{"num_hidden_layers": 16, "bias": "none", "init_std_o": 0.0, "schedule": "wsd", "decay_shape": "cos", "max_steps": 4145}
Each number is 128 + 24 x the weight over the matrix's rms, rounded and kept within 0 to 255. Layers, rows and columns count from 0.

# layer 5 MLP down, 128x320, rms 0.368, rows 81-127, columns 80-119
[[145 126 167 109 157 115 147 126 138  92 117 141 128 133 154 126  98 152 118 112 142  81 122 152 132 124 156  74 126 126 100 108 180 113  75 136 144 159  96 120]
 [130 158 143 118 153 146  94 123 129  98 145 118 136 127 159 109 131 104 136 103  89 125 126 146 144  99 110 162 121 173 103 130 151 101 112 156  75 148 126 126]
 [ 77 102 101 104 106 128 165 150 179 161 110 137 132 107 114 168 127 161 142 146 105  92 150 107  94  60  70  91 145 159 141 115 163 121 148 160 123 115 105 113]
 [144  86  94 157 130 150 119 105 116 139 114 104 120 155 136 133 108 119 110 130 120 121 146 163 135 136 130 129 156 106 175 116  94 138 165 109 137 117 119 127]
 [130 104 114 135 127 126 129 108 150 108 123 155 123  82 129  94 146 141 111 135 111 100  88 160  84 161 133 161 119 116 148 133 108 136 121 128  78 146 116 137]
 [155 117 101 149 128 125 112 135 118 128 132  87 151 152 145  92 118  85 130 126 143 121 109 163 112 144  93 141 138 157 130 147  83  88 153  72 129 128  80 140]
 [153 125 144 155 101 164 145 153 110 136 105 118 122 143 147 122 156 111 117 131 144 143 145 130 103 109 135 150 126 112 121 125 147 128 101 123 115 129 150  94]
 [134 109 115 116 103 129 118 122 164 124 160 140 115  86 166 137 122 143 125 141 112 141 135 129  94 119 134 159  84  96 108 180 159  98 122 105 163 142 140 107]
 [174 120 104  82 117 141 118 126 141  99 116 108 131 146 155 124 118 153 170 162 135 121 126 128 102 143 118 115 124 128 136 134 142 104  95 109 119 161 153 141]
 [129 144 151 170 184 102 156 114 127 147  99 118 142 162 118 101 113 132 127 129 137 125 112  91 109 146 158 124 134 152 118  68 105 122 134 130 125 146 122 106]
 [ 94 135 149 147  89  90 101 141 106 119 127 138 134 129 117 130 128 129 146 132 116 182 103 156 128 165 179 106 109  87 137 124 120 150 141 123 150  90 134 135]
 [157 129 108 136  99 142 126  81 133 148 105 173 152 117 154 145 120 117  78 150 165 134 145  70  93 110 142 142 125 123  92 159  77 147 128 104 131 127 154 154]
 [130 124 124 142 127 113 146 147 111 130 103 141 106 151 117 151 147 131 137 139 117 134 107 135 110 113 116 118 144 138 111 111 118 137 125 113 121 142 120 143]
 [153 174 130 167 116 115 128 177 122 171  78 110  98 108 143 136 141 150 140 125 134 145 128 110 130 138 180 108 140 102 113 150 127 138  84 129 107 162 152 153]
 [110 147 109 130 112  98  79  91 134 115 142 100 110 138 109 127 114 139  94 114 117 110 117 113 121  90 137 150  92 137 155 136 115 142 125 112 124 116 114 110]
 [139 131 147 105 123 107  84 134 112 119 106 146  99  99 153 167 108 147 103  91 105 131 103 136 153 108 135  96 147 124 126 128 157 123 112 110 144 141 133 124]
 [125  89 113 160 159 144 136 107  91 109 101 106 146 131 139  81 104 107 178 169 116  85 174 136 138 138 140 110 120 118 178 129 125 156 102 161 126 156 169 106]
 [153 116 108  83  89 170 151 130 106 122 121 150 120 143 111 121  94 134 136 130 161 132 181 144  71 124 152 134 117 100 111  97 128 118 131 108 132 140 161 127]
 [151 149 116 133 154  84 145 134  96 117 110 139 135 119  91 138 152 114 123 129 120 157 110 124  87 153 111 143 126 129 123 140 152 117 143 123 108 148 148 119]
 [128 128 130 131  74 122 158 148 167 134 118 133 145 145 120 141 152 131 115 143 117 146 130 136 148 121 134 125  79 174 132  36 125  99 119 138 132 139 115 119]
 [111 102 150 107 105 154 163 141 159 115 130 133 125 141 135 104 161 147 111 114  99 102 142  97 137 113  98 146 134 139 152 134 125  95 112 128 113 128  73 130]
 [128  86 136 129  98 118 139 181 152 127 116 162 122 146 150  96 122 130 128 148 112 160 127 127 117  98 135 115 149 130 115 155 106 124 117 133 135 117 114 131]
 [118 127 103  92 130 170 127 138 131 172 176 118 109 135 116 131 104 136 117 166 179 142  95 131 162  93 164  91 124 134 152 171 123 102  97  96 156 150 102 132]
 [127 157  86 161 111 114 152 152 149 101 130 101 108 141 103  89 139 132 170 113  88 117 155 135 144 156 135 117 132 146 143 140 113 116 121 192 142 114 118 113]
 [153 111 122 135 153 156 146 138 164 124 111 142 119 141 102 120 102  75 210 130 148 129 169 113 139 115 144 118 159  80 149 129 117 126 144 147 103 151  89 137]
 [117 120 139 105 125 143 165 148 115 116 121 139  99 124 116 139 124 144  94 115 155 124 142 170 122  97 113 144 139 125 143 122 144 139 114 113 166 121 105 127]
 [ 82 141 112 121 141  48 160 162 128 144 110 102 133 162 144 148 107 120 142 136 151 104  92  74 130 135 105 122 155 159 123 142 133 139 123 193 102 163 147 153]
 [ 66 153  91 154  89 175 137 142 130 187 108 141 149 126  94 134 149 134 133 126 126 153 145  91 124  66 115 108 108 109 136 121 114 122 123 124 140 109 143  79]
 [123 139 113 103 107 148 151 124 125 128 200 151 116  97 154 135 134 144 104 131 119 103 157 172  65 137 170  99 140 139 107 136 130  92 147 110 116 103 114 109]
 [157 157 135 107 181 129 161  78 129 128 120 136 119 160 162  87 122 138  80 153 125 127 118  68 152 120  96 117 125 108 121 117 147 153 155 108 123 117 133 134]
 [136  97 104 117 157 121 110 138 150 131  93 181 141 100 174 129 119 141 131 154 110 140 106 140 147  81 159 146  98 153 174 143 127 109 130 109 146 120 156 160]
 [ 94  96 139 128 155 124 149  93 157 120 141 109 173 103 119 110 144  99 109 166 172 118 175 137 149 128  66 187 151 143 109 159 111 128 116 124  91 146 121  90]
 [161 137 172 105  94 106 134 118 101 162 127 105  76 147 185 164 150 126  99 186 114 128  98 106 118 136 107 125 155 155 131 143 174 108 164 142 166 191 144 126]
 [161 130 144 142 131 142 157 108 152 176 114  58  84 112 131 146  67 147 126 143 115 126 174 120  91 111 139  80 108 141 168 146 144 107  78 150 110 113  95 163]
 [143 171  88 128  75 116 117  93 132 108  99 138 146 135 130 138 129 135  98  94 125 130  95 105 111 138 181 136 125  99 115 102 104 106 147 123  96  96 140 149]
 [109 128 178 125 148 144 177 126 138  89 132 145 152 115 130 151 109 101 121 100 115 123 132 152 150 161 151 116 111 174 101 130 148  93  92 159 142 168 126 159]
 [146 130 103 115 138  97 122 146 168  94  97 131 134 113 119 148 118 165 188 132 122 130 117  98  77 151 116 140 125 127 118 115 116 131 111 132 171 106  86  90]
 [ 89 120 124 128 150 108  99 159  99 109 109 132 162 129 115 133 101 149 138 141 114 130 116 137 167 145 157  74 135 191 126 165 131 166 122 115 116 137 167 148]
 [137 133 160 161 136 147 123  88  95 170 127 126 142 100 166 202 160 167 122 144 165 111 103 113 162 139 118 119 166 118 131 104 179 115  99 109 108 135 162 119]
 [178 107 132 114 172  99 144 124 151 116 102 164 166 150 107 162 122 179 129 109 154 110 131 124 152  99 175 116 111 132 122 139 102 123  92 125 159 144 140  75]
 [147 162 139  95  92 130 138 101 109 120 143 133 129 104 166 120 167 164 127 116 150 121 144 117 123  92 132 100 121 157 110 132 111 105 141  93 142 131 178 127]
 [163 132  99 109 143 167 136 137 107  72 155 144 164 139 111 146  99 114 129 132 135 104 149 103 152 116 133 139 128 115 101 146 129 131 152 157 149 149 122 123]
 [ 94 124 149  90 135 121  82 136 101 127 120 105 117  79 127  52 139 102 114 171  72 123 152 127  89 106 145 147 173 110  88 174 131 139  93 145 127 101 157 156]
 [108 132 152  78 113 131 118 168 120 154 108 129  90 144 134 132 136 158 117 120  96 118 129 104  84 152 155 160 162 167 124 103  97 138 117 101 152 177 130 160]
 [131 135 150 136 133 125 132 134 131 171  80  84 109 103 106 156 130 128 100 124 118 105 137 133  99 160 152  78 128 112 123 100 112 140 114  97 127 182 116 140]
 [ 98 130 131 131 141  69 145 140  80 138 185 147 157  87 113 132 113 132 123 107 122 115 134 110  96 133 177  98 121  96 133 142 100 127 128 115 116 164 128 175]
 [139 119 123 106 143 111 122 131 102 136 141 114 160  96 121 122 104 137 132 123  67 111 112 130  73 182 111 116 131 108 121 154 120 128  88 122 138 167 128 115]]